Each number is 128 + 24 x the weight over its row's rms, rounded and kept within 0 to 255. Layers, rows and columns count from 0. Numbers have three digits each. The size before them is the row's rms in percent of the matrix's.

# layer 10 MLP gate, 320x128, rms 0.272, rows 87-123, columns 0-127
093:108132109154094169130153128093134123099109168127156120053133106176150124146172130111156088131096144108136147180088105129110120142148125092143085118149162130143118148161117158146157123152113139098148121118134133125123164117132115149153134108104104099124108110144124158146128158091142135119134120104142148155133079140122134105145129112144137160118101118094102131170095127128094082195116
097:097124139182112101139141116120089161100135159129107127098137117122148082168122150115152121075107073126095167117107152138128099125120095136137160115080116095139161115137162125121139108118187148100138114170147139091084125120125144170147156131131133122138146156160100133118117119136152120149102101177132104129155126155121099142150142125098151113156119119128137165119138103098183088126139
094:117121143151169140117071109121175154148128123180127146122120106104165165100119141147128141095131125144091152144091150087139151133111139088110151120055130122108143083143153083099164128158099144141136111129138120159177133140111088125135121081116168079160126121121136134140133103150127148105147110156153120136155118122150136103108135118111142092136144117187123131118113134097117108162130
092:132153141123098093142096101099116125087152109143100160128127124128172143131116111111134155104093130126082082145116137111110132147147107139134098113146144091118103133167126140121122116157138089136127153141190129148182132164132150124122164121137131105157157114119133154097102160146096126096183141167150102128156109144096101131170113092124154083100167097126135148147156153130144101167108
098:103113124148144103147129150102156116126165126133105165137185107161170095157166127174116134164159154144141137118066154102135139149095172167123187089116141105145161141112113112135148129088161152146135177149118138150112143108172134154124142110109143126099130119110111113142118123113131121122109128129095123137119147130138131147155172125099101125127146133132140105175150091101143114071106
097:117173109131137136148105120149104123090117104146143146113165158157134111145136125137172130101125092158114142116097182142130118132107140169120110071160187117122142096140120175155162066111136139100131128136138174099110145097137113152095130123107108130143132113129190123176136095113110137134133132174177140123131117140157150112126106154139124123110101121172082151134137165134135127127128
105:126140089180126168134127147120087114120110136115119130126156167150115136095131126122164105119109149137103098149091167121129171164149107144143133110175139097121113153098134163090126129128109162111114117143102155148129096167102173163101141116112098170130135103136071147092103095147146145137087097173114130111113101107174146108100141124140170129144116136073143138123153136125135120127106
095:113104148090135123150127078170081137165183179137116127141141135151134108104130128098154147146071129148116181188140094164108156110176105117132114107126100081101147147124155126123120124099149152130108081096115124116120120128124126146115167079150119133136127114134129114121114126147129159121104092102084130107113116130147145099160130124169133147146131160152132149108157105108133107102109
095:152139130126119160155103108116184099132142126113119148085138086164103115136134111113111131098097149135110110132124113147110114136138149130131184109127119159127111119102150097140155127177097139130148107095175155107130149124154111148093123140195077102112137106128128142110149148094123164123124148127115101128130131118096152101097116137074135109084108089168150177149139107107147177146115
100:119105160083120132121125136102122109122122151104146157136135086123151114109101085133127096149129133139095095148120132115080136121118110080130163112071103127114133162140159157124146129106164114104133171108089120124118120142118144160124115127102178145138120145127099166060086145139108126187128144104165111124138129116125169144136157107118126092140086104078136128139163131136078108138137
101:130170130152132156174117145130124093141180114122101121127147100167110135165104154105104140146136102069174115130058166145135138146112132135121151143124125120092156163144105129162106128116098096135098146110124157092112111105119135139092130106103126112152131149133128163132131159135139125113106100127125186166190105140130145136134104111143158170104168150156167134140118131142135104104141
095:122130159105146156117122163189127131099129086163129158152126130107135151103107146147103164183098156112139093109119105095100106088144112147101152112127120089119140161127137165103086108141095127171153132147085094112138104108132140119117157120124153098094128100100160186096135144130178105107131117103117134142155139155134091100156100156149157156114133105124150144101122141125113136134134
105:111149139113129118116138094107093155126118146123130159136135157097127097140122167097116137108092130126129123104107138166122153135113137086142130120112125165097165138133089146172129134109131115087111138065158104109155090170157168135107097153120118114129099120137145126101128171137106102122170130157137167106094096138152169109113109142106181149109140095143050137122127101154125133114142
108:094116147078164131128163100149107124165150092120139106112120143163094124119111142135106172126127149155139102134080113137132111151137098104136116107124085066118130107133107130156099115095106110099062111107160117127149100114108147152132099119128106137127106137122127146103135117106091145141128182124109137089099102148090123081117152121136160111167154115125142117120115140091156115120065
093:068106086131111164142097115119166146149160157139134100168150139154147164139139122154134133153151123106128088158151082091091115124137179131129165160169179122141170108153107111132138144153108132124149129107115159152127136123150158165151143139093139166138127187170183121085118117125119129131133129143134105136109098126157142134108156120169145148149134096141148117132115146148147122134119
094:152158182109104133131164128120076143164128171119135111145137145117178100158127104134165121105117145124157153133098122147112132105146116140098141132174143063142082126144158123127126104113164170108151146107146133178159155173117099130140118073117156107103173108089123109080119102126140143132129106103123126109124108119146101095135123130155122108125163076119136137098124129110125124117124
094:136127095103146057130106099154106123116132096104117170131154128085113155131132129141181125098118160113121154156151114133122141104116123106135156159103076094113093094122125124136130107084110123108131109137107128143140103057104128105100139134136106147121112156151137148151092167116121140168127133092173195134136143160144159110141112151138119149101118114149101126155168146143145151138119
098:089176155141122134140162116152096070104104164148057112098124083131094142055097138132104109113106166127134119135139086133128087123129138129135167110144100140115131145177115118121117122109103119142126159116139116156136113110161168158124106109125140140138104173121169106147143101143132122130115122109110109134104109092100148111173136126094148117097148141118122131128128129085082137132150
089:166136117161102101118154140153096092139119166103135107170106105129133125130113136149145152145146114140128135165130071119139145149107135125138115127118136139080106154168120131131134152121113155114142114080146101120099175168094120163079134105087143160157110160162135141181127115126127160126123140188131199125104094141140139129145140111161169171130139113104161140125128130123125132106152
096:162161135167098148104129145119134089145155124106154115096100141152109142109142149102180150157141120115096112155115104147127167123149117141153100124118137088158126141118143144104106146120111107105139128151111131158129106130156119128148124086151098166104080096114113135089115141136100105126077134111130128134112101151157148079103132122157119109080125091132097058168110115112147080120099
104:113105186143090087129151140147126101116151120119150107145107123157123110122111099130133165120144127106096129158109119144082173151128115082148150120150164086206151145166101104134106166116127170156132126099163154090115151126078114149129083148131160118135124133091097105127099091114145110141127135098147101146130144105131098101120144108133148107114114137100120165127139122102148131149153
104:157131117138145152122079134123111114111124149143140178131137170154141115131176171062137124136100114124139134113129118123123162132103112094171105140091118099138084167159135117149172078082128113124174083123128129131131126136120090147133103095122161141149149109148096152130107117113131087116133082146138156137148090169120116108106149116089150155143131110108128117132158117084156137120101
108:103119107140068133121157133088120124162117137157126129154137093128132118114128101162138140130147091089126087149129158132138183150126104142127142107134118094101143126092134100128136091116158108112165087112129134094133169101089142140120159108095162118150136095130135115121116096099094094171133101158181124101145116136154103128144112176133115107083083158140158156135164150130095131134133
102:143158099140110175111116126141125106151135184122142169158173127147177141123078097125104128147145131132110106130099151166081117087113081137178095123098142104133143167147140141128162117160090141116134178146141132134110095121161158120113055129105109135121160162161140121107127134108120120142120081124143130123165094159118147106141144136160093150132115127139114104122135129142133145116136
095:129134114128133136163098136156121129099114131162107119109106070125101135109094167148119116085092121119137101119128160106118129151104112083123113127099122100099112133137121079131171106138109131109122115076081113132111092168131157117079149121132103153134161083133143130121143170097112130110130150123152080169098082127172128121157113149117102138135099128103166149165116160154107107118156
104:109147118094101104114150125154145111100117136116147107184160129116094137137125129105131119149100130082113127148110152146119144162100158107131123050158094145100131121155147130113118124130110115114168153091091089111125173134111141137105147119106086119085149125168096096113154111136179145085142127119142152149160144119162145105175143170101139106169132131115136113146143107154122131095138
105:161123143159105129080171137159133147149127127146101162126111089154138109107100115118161153137080133092112159138105098137136133181126087152139116115121122155126125132152215122081115168130152117094098150119101123118148142168131109112118133121096125150135079171111114110118100103133121164121146138158134148150147090125109098133116087133128168101115135100088142135141109131143101150144134
094:134122117147171107094127166098138105161158087145134162173078114126115135114143122135130151123163134192156150132115147089102116155124117127111168142102138125151129122155133118149125164140140212134159160111101149112156114151118129151117159142120142147100111126143133135149124122149137126167144123093091128118127089136098133104070114135176097137112106124105121129096132149100097082148119
098:142154132118157100089146118119135097137113161118101137169135120154166132135131102121113098137133120134116108097091131096142135148105140141133129103141151144063087090169127102089113169161116077101101077098127124129151156119137110158129109131127101153127155149144167080122104127158094131154179130158127128106110110151118090129167141097121173121123137117139132157137166101120142149143082
103:109098125138173144120148110106085141142131123110114147127176127122104183165143114193120148149162166115107061113099136111127122182122142144111121129119138112139116132115163111124090130096098122100109138109120122172093104084117082125104174130124138166104145091124130133106086126145117136128158142195123151163099125107134132145121127103119118094109150090125125091146128116128136117130118
096:136124146117135123128094128119131122125186161098145161158115138125127162144183104152139123113168120107142101151109137126134153142112149173103153127134144114155063097121145137144158146116156106154105168143129170128116092112141126149139146136109092132150145136137091143175096128135170104112132099109186062114097129130130115110136130172103145157130143128147172137116123124177112141114164
086:145120117114137105112125140139106120130105125110128174144139137105168122118107131139141116125141160100092110117103156136143115136153132115124126142172115098161130092106138104151107163120112160129135095116097063083126121107147171109121142133122133135099197119119141163156189115129127133116146131126140086121109058089128132097128173156087099159072097113096144122115131094115118137116144
099:119189130155122110156148109104128129100121106116113135134124153176132120130171152121129150092081159096123107147191127144083144148130127137113164149110148116087088119067113132126127129127140158064135139145104114183168139118102141140138091129113108093122134143107134135103088116118119087162100126114145143125155092112111124098130121131146148119139091112102141123104145146109146094170103
107:108140136141103185124144122145103110140110162139115097107154127115168096166137135127167147153105112110097109148111112067111105142112091123136100149097136055159154129137133143117119125087104126130109120126096134118149169153108129116106174155135115122144082100111144127111086103099140140094109106121168137091139111147143132103106160142087170144171121129138120132096125094130129114134081
101:141151137169143172127134081149102118095144134113125122111124082078141118175151104147123151127133123120152167129148094125141146141130113131172133131124130107085151132127131119124140148136129121122125116106114135158135074145085092097141124125096181129156131108118154177098136141147135084098140134142111129093070116119087152138128085145121114118135172104092091133120194125091156118125120
098:124156135164122095150116120104129100114092143101134152108128125079112084143129133120150165151128142080145114138109189138117129141078163169103112109106124135117079179141156112140119141122127155129140150105116108132150103124164152120148127174136143113153100147132134105111124128112093115134137183159150158138143123072114156140164112097100116097151163083125078123154121129135137098136107
115:091155123108116128105129145175131111126098088148138145135145143127150121124171102135148162126127166090179101103119149122101125077109138144145162136179146111131164145099151113156105150118138138116093090134097100132121130175087139124091099092170125107156128125101156148120086132164109145145102133146168134129161101161117176125111166103110134139134094166147106112112109145113137133107142
# layer 10 MLP up, 320x128, rms 0.265, rows 87-122, columns 0-127
094:129153098111135095139113096136133135119121133152102139131136141096156113109115102129146121172156153110146148098104143136160128088135114160162126067152101063143109152111113144139138146113114129129129128111120132163147115119125126086152101153123079111146128157131154081120139118123144118108118135115117095136087187121142128172160084099115089117131085080102161097115110067129111131145150
090:149159125125143154110126118105105086119107071117167134124115128156105131169114129157165133144134142170152148081167119097130151143082126156145129135139136090132125138127064112156120117153134140132134087138117101142181125140123168100127121089143159164137103123090115181147165123127096123145160112129106082141144169151108150105148107152104117135128130094130163132081153133111117130157132
096:146143155113097151118088121095109204121126137126090108123110138067147106126107073120119088169143107101135120114132103163105107130151102127134118153097128130123124108167091106146102136110159115161139128113091133134135150100141144155098136122161116142150162102127153159101133195097133126103146129114110141113155137142164089152156119153098110118107179106086147126148122119133140107135121
103:134126125097111146134135112113152122134097125144117105146112128119150125108113128095099117199097077120114125144105159108122114093097179116146104160140128118115091138112118118124152118108146147144128078132098094125169119175126107134126115128090111159106113143130100107112143111192168140192168163145132152110117135147115136106146154090096144164127157153090124146136139098094081118115127
096:169113155096136108084111185128127079127157095140149149079159114095124126090089143146129112146143101119126160156106112132118141097153164100151133128120099139162159112091107101127136137115113147132109164148126165128098097113129136156119130151139104092110130111087145112091125114112106147121171151145172085152098113132168117148142132142103149116104083130119098101153119174135150123107153
087:122107144154130147092103139160109129119141154158175085147122120118103124074148124144130159167161142128146108158152164136120116080119151132101147108096087126106149166124135108119150121101112102143122126109137050131131079149181101117113149105163156118123125144137124123113125101152117117176088107121133101113137116125134116069110123131122155159107114091101131114134105135067142127104130
102:162162087105134117111102111138137137132115105135089143126131118123147154126140162112121095120142139131120112108090135117093085128109106144066127066123090148148117122096099115109130131122140177102090172117118108105082110114118134126143158118147104142175140124104159133142082134142142080096124117128114135116133149125059122133148106150139104074126181088156150117149145109134101134115111
100:085124133130119089145146136104121137125111138126122115103125134129102091128111099112128087153110129102166124153155119128114120169111125135140126099117120169087112095103106145125100170073064156145126167119104128100133177141087148117158145096141158134153092199113166117134159113137142154149143088137126132144124171104123135116117133142129151088129123119105089138076133133089158139109117
095:148087113179131101124132097141163105102113109085126089096119140139072119110150129099067116130126147105121123144119149122136123128133084154117166141105144133177084130126130113084100146138131134103149142151149127172131138115111085164098119154142121163131112156132104126117122129103108159127107154140164135074121112154120130116164125132129150116116104068099154149200142132141116121128119
102:118103126117085131203132132101085130141126082131104110142142124126100128127144121130105098124107168146112163130128170147072122175151123126125117097110153130198136111135101178134115132147130122131154144150115155109125138153119121136144109084164123136155103118143151116183116093130138157143164114156116166156144146086139148110139141108183139098154099149102129132149111095138103124119136
106:130111129136129140128126156145139108183155119100134146127112124092092128146127099159139139129124105125108158142122103120142098098131119107155086146083094088171119159143088167148145136116159103114121109153141135109138132151104133177132128118120131075092132138096132120087093134097146145158105117126143155143158124141119191114123072092187133156149134119153143166110150121093165118133098
097:137113151121131164144135156126114131172145141123162087152109150187136073147138162110089101131113121104114126159120116124131148116122100171103075119135138150182129108133128102084122130107108107111146110113153106148121152120158103116142069129143117130148146149117086082127127120149103184159117132134152128113151119144146105109104171123081136173078101096127110119113114135107120119160124
098:135126176103170120155138156130131177165128147090145097136078125131126121140101138114087145136116142118149156110118087120127113182106143129144139111117088131083105108100125112167117108152111124131136118131133107110075108134130167121149117124149158133086147167150122140151098128119174147156129073141102184108123103154144152100140132122124131180133162117137103137110141150146164092097107
099:099160096118146120095092127137155130132165139149107139118132109095129129150192167117137103057139150128133156132173124133166153113163144134108110138119110100145131164130134116141107141127127118106106120098152083139107098078189106149117148119149140100139161112119144172142095164120160112137117136082107100121081162146109106158135115151113136145140160131120125117134090124157103113090122
083:117119073156077134122155144122125172172163134136102132137129123179133143164135146148138125155120101149120093158149147069108121146097166136099160130119093118135127129130115160107145118108130117089111156076167160098124107114121101113149098133141143148138118103104147178110109148115121140142106115123135126117119064152164152152082105147124122176142161129133085147158149137115120135128148
099:146142167151117123143098125104096093142089144120105155091126187084122064149143119143113113130122156122132078154102102147143152153137149122139117138140195141143133115120157114120164131159128118136136127095117174142157103134141132101129121129127171145162145129128169122146108122174104112082130149084142137128103121116174124138132139101158147121142183165168142113138120104126157098105121
098:115148125104074108110131118118093075132139127104088181149124131102138131129092148164128139118089119168154165133103131145116153095154130142107108123164149095171142100092126122139140089126107176065139131111151137144128168112120111119112130148108152166127129135115167130142125110064079110078123140135106139082143117129146108146102141103146122115142149121165149149129097109101140132133141
101:156138134077138136125148163136121141079135144151147133121106110125132162153104174138112095129149139100144096147079131125159176117105101100136128116112187115128120127131108110135102104102140120156132119093164125130098144146130086165122106124120141110108110135138136146111141103111095115131111149089158121123120079132054139142128140139089102102174113117168120150129183179152146131132099
104:152140110100176112122150109123149148105142101085188116146090164155152113119124158165134126113143099136122094160121135142108105135103137101163080120144134119129148147088108129147179143099135126149093134110113102166152067110114122122116152108134149159167103121121105138174110127140120134131094153151150136090094089127157121087101138148167104140109124100122156171142120111139147104103111
097:117100091088109119146155143089121131135119120141145121164130139099174150165130134141111150131099134141125088107108142206108105135154136124138149105132135144144128141139150097121174118150176115119119100114128100165115129089144148124142146115135134148105119106130143121150136114147105136118114147118130091093173081140191199129134153163143147162086165175147126136124103112134128121120163
096:165118130137097126099140136130076152148109133146140163176136166117145148110123150087097106123148128182160121121139118104128084138118167097085149135124166132141136138098142144109146131123156119131159117150129123141172129130121128102110104111133136161158103143148172170116124168114141093158141127159139155100161171114146154137113133100109151090119135135064098089132124154116129085176130
110:157180124144119134166077135171125132132107127148103108127107104105156123121148208133135160119130092134109123085161127146105149112153126164163168112104112123143120124106140158137088141154144123164138130135126118104147181123122125133079091133148111101129151142110129107154117165093121116115113110111127126153076127129134106111168106135175144115083122089093148139159165138132153117112138
107:141123112138101111093143173134163099108148090120134131123143101135135140153147132119197135175160148136108164129108153113131102098105095133183102115127101138122142160128153129175127122162142151117102139153112163139133128103151124153084145123120107070080136102136168162149121158105145119117160152149122165111110141108111127128170135137082104131145155102141144133124170130117092140122174
104:127118147152136129140134073114128097123168147113128155093110116167125103156142098165141149149119152119108161099124115117103069085117138138186123135145131139137127144170104137164143148151167111104142144141099151133116095145100136136119130131143112132143123144128176118142170128071135186137167151120136093099106090166149122136124077128141101125163147157117131118146124145140118189105127
089:153134132101147139129158096113141142124138098136144125180161097122125205140089105110109154151156105137093138146104155123139116179143105134119116166151108114152142123124105106107167164101113123119133097177155142120119123126141126125131177116144105121125130182134130126140123158145147095127103132154111159121100136102142094132092111107129119151124119120160125149163098170070066158152123
099:183154118149146145121118083120137132112160103107127102114127146147133161131125105160140160117173074145116154144155129105162095147167122107147127112133128106133161137124088112105161136144151128110096100135139108137123167123146131060136087077125145179155135157138153162147160136104155109117135110129125101122106097101117162119103110127117144162150161185100110126093134104143133115109103
110:158122126142134115113111118077136107155179190128138133133114122120159157103123130155109142151164185146118095101169143141155115125113177140134113142119164152140082110111118155117090143084116138146098129099160141131134106116119100093113103085135115090156094144109129160147098149137090135088132096146131148101149080130136134104085117104119116136131152127157164113101129139133109090115101
093:096094139128151144131148104116175144080130163150128120138145110154121150128141108121122108175103129132153135114118094165166121094182156149124126170138122148125109131133097125196095109151124136121087086133133161167134153125097152149123140150111129156105104106151094144140119151153180137166144145111105143107133161203118136120111133120128098175136086117144153135115134127131099138115136
099:130149142161104110154154155137120069130118113118136188203103122127146103185116129118136106125110110149122142112139158141110169116117135125116093075131119122120124095088145142134081139105124134121151117144141135134124163112110089139121088133125129106095107136146122110135109121141129146140183110143103133109124148126118150146115140154117173178113135176101144170115092069115104124149164
101:147120134161164125114146133152146116125096123106106123137123148148122180152148126111139092122112121119139119103140152151136130130131138102134144150134143131154079099155169177118125086138151118112105147081137137122168077084142153135115168164145138115146146109145183109077134157155156121106172125109130139112077120134141170156088181109128146166099114125092134112143157111090129127133152
094:128151103122129173117100183116163080127131149110153145091088110103174119146117122094134120145099113159094119117111114117128126144121133096102099162104110121119141102112127130147149139136143101099123205123137112112107114131113187100116130148152120081093097127154109113130158109152136120109121084149142116148139122131134121117067119116108124144125157105120083182110116161121127110169160
090:125146101149165107135083127148092109133201151095135116161156112162095134118139169155125102128115127090127141147125147123097122136139170153178152093131154131114115130087119114069156136150141133157135104105107139149127095171133156145160132083157125163145128151105069123145140139111153142114140100124084144137158115133105133135139146155151158130095093136156135096147145152116120146124109
101:120082096110109126133098145074123129105101116116145113139194132134082153130149125097158093141117125117084118056123145124079101107157135117109140141145111117172165125106089107129137142116110157158133118131132134147136127160126128114109155159143123120058126139130107087123103140107133154154104127135094103132113092114125173139131148155146127133147124099112087149172109113174131138119108
093:152154078137091115126136144159091143176139127133143136132148109141142173143134140107148147146157119141129115131091119086147172073144129127118163138109113115140123111117068165114103117068129103090146135103145121085119119141099121141136110081154175160124090148163098150120149101140140165108109132111090104154122152113146148130129110143132160112102097124166146143146143158159093132142123
109:150134129126167089146095123121093107151112128122113098138161089119129159139121183111089120135134170099121149160119130169113089161102084146156131126120130139169145135138100079129096130127183159145118184124148157123156109141143099147139149105180125097107105120143128140102141150150127168141170115144141106097119102109110148144138125105106161122075150084155145128148124112151118137123127
108:152112075131140144110165144168132138155091143107128161145138104085105126120114149123157152166118120121109100108116106122087130144154141114120183137103172103137153119101103146127112063153108142112108081101124102130143109141140149133103166151141136122101101137130136126140147158130113150140107109142136138100181137145143168123101124111091143149076174125086095156085148116112149094120136
# layer 10 MLP down (transposed), 320x128, rms 0.291, rows 87-122, columns 0-127
098:142088121097111144151122100084160133140127121133103087081133163104099110192140099116133116137175135136116168129173141151100132144143106141121147147123188124141125133125102092128096089128158093124117138145136150081111172121115132109105172175112108135125122151092112173135094158140136105140170076137104142134161152125144159143115135114099138107120111142132138152136115149135132162118152
096:154139092139139133113137132151118106153161124136123103104152143141079176094123079140186140125178171170140110138137117078126105149144139076120118116135192132083101143139134133135089123118072107153128159074120134137153134147114109120111112129138130117156132129118133105106158133176115154125109143111121154145139106149126107118094110135145103087081129135108101114142130153163103138133100
095:156114144139133130124106085153147138128075143153140133125159101137126080125138144106143149074135092112100164125125139100150140174135129137137109092187180128129103138142134096137104145128181112103108107119156125157112129090118109129135108176173128116145133132178112135124142093125151115093133115116130123101122137146183138124072136118120149131145152177127161131106100140138150088083128
106:114120142197110130102111125148107105107102104124165122122089135157111107152141112142131124097143167128135149136136107137150146117137117132166129111127068140182156121166167161098170104116077153119159125122092120097089108098155134145149138137118101156137125154126122122120121111091157108084099137118162153152118146056113099139117109119121114105130101114119097175126114126150155160126127
108:102133120163121148095142125123125118084135141131131126145097115132140107090126153140111057169148158091108142137026132115113128145113132128135144136113117133092134143134135119124134149145140168166122150174129106137114099140155100182128177142092119125098139138132140132181104122130107111139118146149160113145087105139114128153066098137106107167139128111115146131140152117157131147160120
094:109158106095128127128109122096143161121169101160135148150152139144167092152079137103073143129120098133115140124096111113097117105118152168129115136146023111135085113143137116092111101118133119150142115140128122095151097108146109151135142102128125116128131142119155120140150102126112160109104134169126167134117087110125151135126085105146099172122091122102091125133124104102133115084144
103:149125140144135083085089103121131094129117134165137110122144116149100103125117072137174153118139187181148102133127110116075168109153067112121159115149131132132152090099094119183136098130098143123099111137123137119132115124105129103160130157148118107094095170127118123126129131161128141134118124110165110115146120117171151137188120139139161128172102138124145104134128126155119155109137
109:106126107122116129059150094107155106104155104163138126138063159123162121153110142117112101151121134121125109122128138098130126107145105133178139099097231143163121124120152115172147107143123123133114128117115112134133150128136133115099097116127148151119120112144106119103167111092156122162123131126151141121106105162150119157147113122124067151090158128121131159151124096145113167116099
095:106140117092125136168133092136137136124111146115129158118113169117134151100123153121155153107107122170113145136095118106142113122090138078163129152115099149099143103128135144095127160116183193142140140141151134137111126137116116130111143105141184116145117096118129135151173133111222120132162148124120101104125114065103138108111130146134111151142144163157146121140157102094111164143145
099:156104106196135111151119123149127125138113122153099137143099157128146141123170159119109163103129144121155152125123139112140087120134130148116107122147181135175111123154155130120158137149128198109127079107138160144176090144141116124133112151129091135075105143165142076119135114137108077120111128169131155133127165110145139077154127142138115103116136120163153140115127148155095127166107
104:128126144110128127181097186110108081117183100147153183131143090089171143126118140120145135111145132096149126138113091122161099108156135107138111095116103142109129101125141114134164164116098152128112117122135138142074111131161127174118145104134075127126176126158119127131139135118138140104146084105113136100113136074150146106120141106101131144106114107133149118107103157133157163148080
093:136121134152122147164152110149134165111103141130122155159130133087163169121108113130113148139144203142100163108143119101095102161069145131149144144151136178090105086122183106150142136139080116143145144116131125189133128124128111123145151140106105119089135098156141098141119169154129135104134146136128125158163148115129131139100156131106138116116132140153098108154170109138129068142135
103:145106077095102106150129101086079143116192103163119144119170105117155118146077135120113097142130182126128114135088124103124122142175118111148087153100107133080108128089104154107092126114117146099143105108121135136080101118102121130113117149128123126141122142138119128133107127142136160106177117168140101140132108152139151099138102146106123147118158102167130111085179122121139150142110
103:092145099132124109149106139113150167114152137107096110131111159129139096161122172157125101121142115132132138134170129095107127120147157155141081069128107117146113106133140138091182101115114107115130147099114169120120150112124153116148128118120112143149132176118176120122142156140118130144150125117101112128094151113133115176126101121146123132139116075112094131175070150081199111107136
093:150131090160135157131107131128138153143108126103135099113126141176113065125122133077144133149138082119111130184132090154132116111133137119160140141144155130132141145146158070153089114157104148136094130120148133121135100101125155139148122142111158101101134148108128091141149139132140122181128177107109124138098158138108171178123140069177139144140096117133128171147147121140115113169109
102:117118141117165112112121147134113141127108126138143130116148164112156179166098165130085133124145127155147134111090132119097127163149207136087150155150081094061133146152127155129137095130184143114124115101119128123146133141121106105104090164133129122127151097108086127124129130082139109148129153138136091102179088123139144120146132153112131107162156153154112171143133127121094122144127
099:127155134107141148083114139134137132161060129145111149115137108075079089152144134141180138152131083127111141124121119127105122122145141150168131109118117139090120068126095096112137122122123148124152098118097088122097161128127133115154133154098143130100112118148100162150130102115106179166135110131131137099147107131103115129124174153124107200133100123158154130144141114154105150148168
100:164108105150165182112096127114138169126133112127106111123095133104138085094097154119120113137122120113111152136099118133127135143134156100118077128128062151161145128118136099173147114145112176122130109133129087104138108157151119116134129133066152153086140161099118147156141155115133123159107145129146143111113139110085163123141111134067162143134112163130133103123162152109120179157145
105:110127155141158126172153098194132125162109124143117161150121152143095121093173108114133131129108135093146139105103149087149131114133144130118105109124121125147078147134142131048118130111124139112095120094125163139071135096118095109120096136138111147133114130133080154085123142098154116128156133138154113124140115161146144146127074121126180098103171133123089122158144144162124131114104
094:147123105099148078205159133129112098155106118194123121117145097144125097127142107152159099130111121103140103136111114110114187122121116132078116135113146144172128137140135089120147138145083160115112141141110119150102150177144172100117099130092153154130164101121123099135135193159097139123124128119146151093099124130148126121123101136141168135119137105156098117121128154132129120166127
100:159150120155142128116118106131116138158078124121112131119118145144122143158066136128142059147145145137143116110124142084158072115156143146120142151139170118108129131104106190197153131119141113084149095162120078159142140131156134135130115118182115139138127123107151149123116186098158138121081135154124145114136121134118099146140092125150149123166128121121114112107101148150115124141156
113:147161180123139128141131158148125146154126125115142136139160161102163084150132127129103147144075099129113153101152155123128142141169152119110104112143125119142115101121153107098134112177121163108175096124150132105109115116118164165112142162151106117120185092106101137153126182118143152136114079160170186161135128107137155117117111141121116112141144156132117101154170143113152114126166
099:110119113108103112142163150133091115181110159151133128152142114140121128101112152134156146148153071129114156135133142144121134117152133145106144170115147090103169098080163110104148101150098084116134097131078126168114087137136072131132114119153182104114131103145133157093113111118166109103121141117122168112125146137144100135120143163134090075126150094130152120147114128140094111093145
103:169164148166081132150110117114123125100090156139054154127095116162147129132137123123118142132131092098137166065155159134137131138099089092115119141136154108107100129116116155177114138132117135116125091153130102155124145103163151128150090122088096100127156124140111104105141121125124124138147098139120129133133146182146119113166133178106159089164125133111072150124126113107148122128142
089:154095175119105085086155190131129144124108115130146093138128117100126118121125106151084127103126159147161136110184131152125162114149109117104092101142073130093141141126105090102072138179102121160115163107118107146105150094104144109144115149120086132104110156143103140145108103115132148163146113160156099122143164100163147110117103153151149120127102118133145131150129134105131131106151
104:166173140127142153081152131107125152120112098138176149103112122111124107179145091125154126136137156145099137143133130126154141121138126132144128171157132114120114123127133200126110174147131102129124077142152123160146100162121117093129168106142106143135096142075117124090133146134149138144120096157087150108117105144126117120152135084120103118164143099141156104103099093078154088142155
099:093102146110171136097115115137123143153117131156127140080149162139124155148171146148107129166140088113114119144181131097106110172139163141132108152146160170123107124131101103126121141111114105126122134127134124153147136131109154092105136117148161135106167136109151127170080177149124092114133149150131164132111152112108113102149177063117156105143118150144169138085141087147101103140138
099:139096125120140132092123140164142111128090195117123107155095166104114121128126133105101114159181119093100104086100163132139152172130132147123113114138104104111152132127144109114155154138077092130119178133169147109137128143163137055146111153103151110124137097159151115089138136086107117115122132104101092130127134099122145143115126120111165107141138166169140126166121144117138095113113
095:107157103119146119105116112101116134055149143102097068124106099117133136117122154160101138127102090097128122097157126129142189088154103145126086139086149138160148167122119131094131134124123116164121158155145124135163110132123115151128142143125119124114113188134148129164151145138101113155083140125124129142128100172089102094118102120145101149134147147144076128117135093101150153119098
100:151165129114126147139158121116112137116170138121117080147150142128161166157103109112180133140114129130134127116081119131099085126125120142140125154141086135104144131112136117121142144123122120133128123101151155145143174122118154168103099107131154113096126117158126130184137150138114092081142130117103062076115166105124120152122107159160125109142071125140105098113107130141123134130043
096:121151104149095075161135147135133130112120156120137115140157166147089103115060131110130113110101135112138155128158145146154126066122088108114123102125078122146127150164142165096185160142142160136131122097119135105112075123117116140139109140097136137129145109174132123124169131115151125138130087123075112149081152175161119138129111126140133086125103104168138119112133102107127110118114
092:141145120162142115101125142110134067192146122135124116110145092109153106107129127148116084124132099087139149120135102133138220138138100125143122110139193110157129114121121130145085107130141165134127128118149116108093167118143170147122085133102172165120139137133113118143136079120119111135116179114130081130137153104129106104122108112085110084111136149100122107106123133152127126113118
091:158144127062146160128132132142123185122131096154152143114107112157103100145134160111077118124134121145143158173112113092131123133144149124160128160148182108145107124126165129139135093153083083124147121088170075146148159087104099154129139085171132120107115123093147113129094134170151109140127118121146135139128140084149122146111106106116125150159140116136166127132157102142111114116146
099:136116097125126135103117126139150127136108120103141144143058123101137130098099112115128088175117121160141127097117106141110167182120144101154157078148087126110164110092194100114127107091087182140173165138125136119108142102136093164138123137128138116108119116140128144124120163116119147111096148112130136144125098138105163125121130137088140108108146106074111103101115099130154163135149
109:149120144132118155086121108122125140171114122121140114115113147125127132166091141131138105151070180126104169159130151143142098144131139139103142144139144103132112129158116135121160127136131172147123141091132088113137151116130127155132124124160179126124086162126149132186137148146158159187172089089117127133101088131122119109131127156145103195122096094173126129133184138138121137139112
097:129084171100126126105113110119128125105116091128122087100134121122120085140120135134096150175092136155143155135106166138124131104099125131109121161139126138101157108136129044124102090099119100116107137117113154102158163157124104180129147122140144150135151170148145120100084117160152159126133145116140110134121102075119167126169117150155113134156121181105132108087110145141098134107129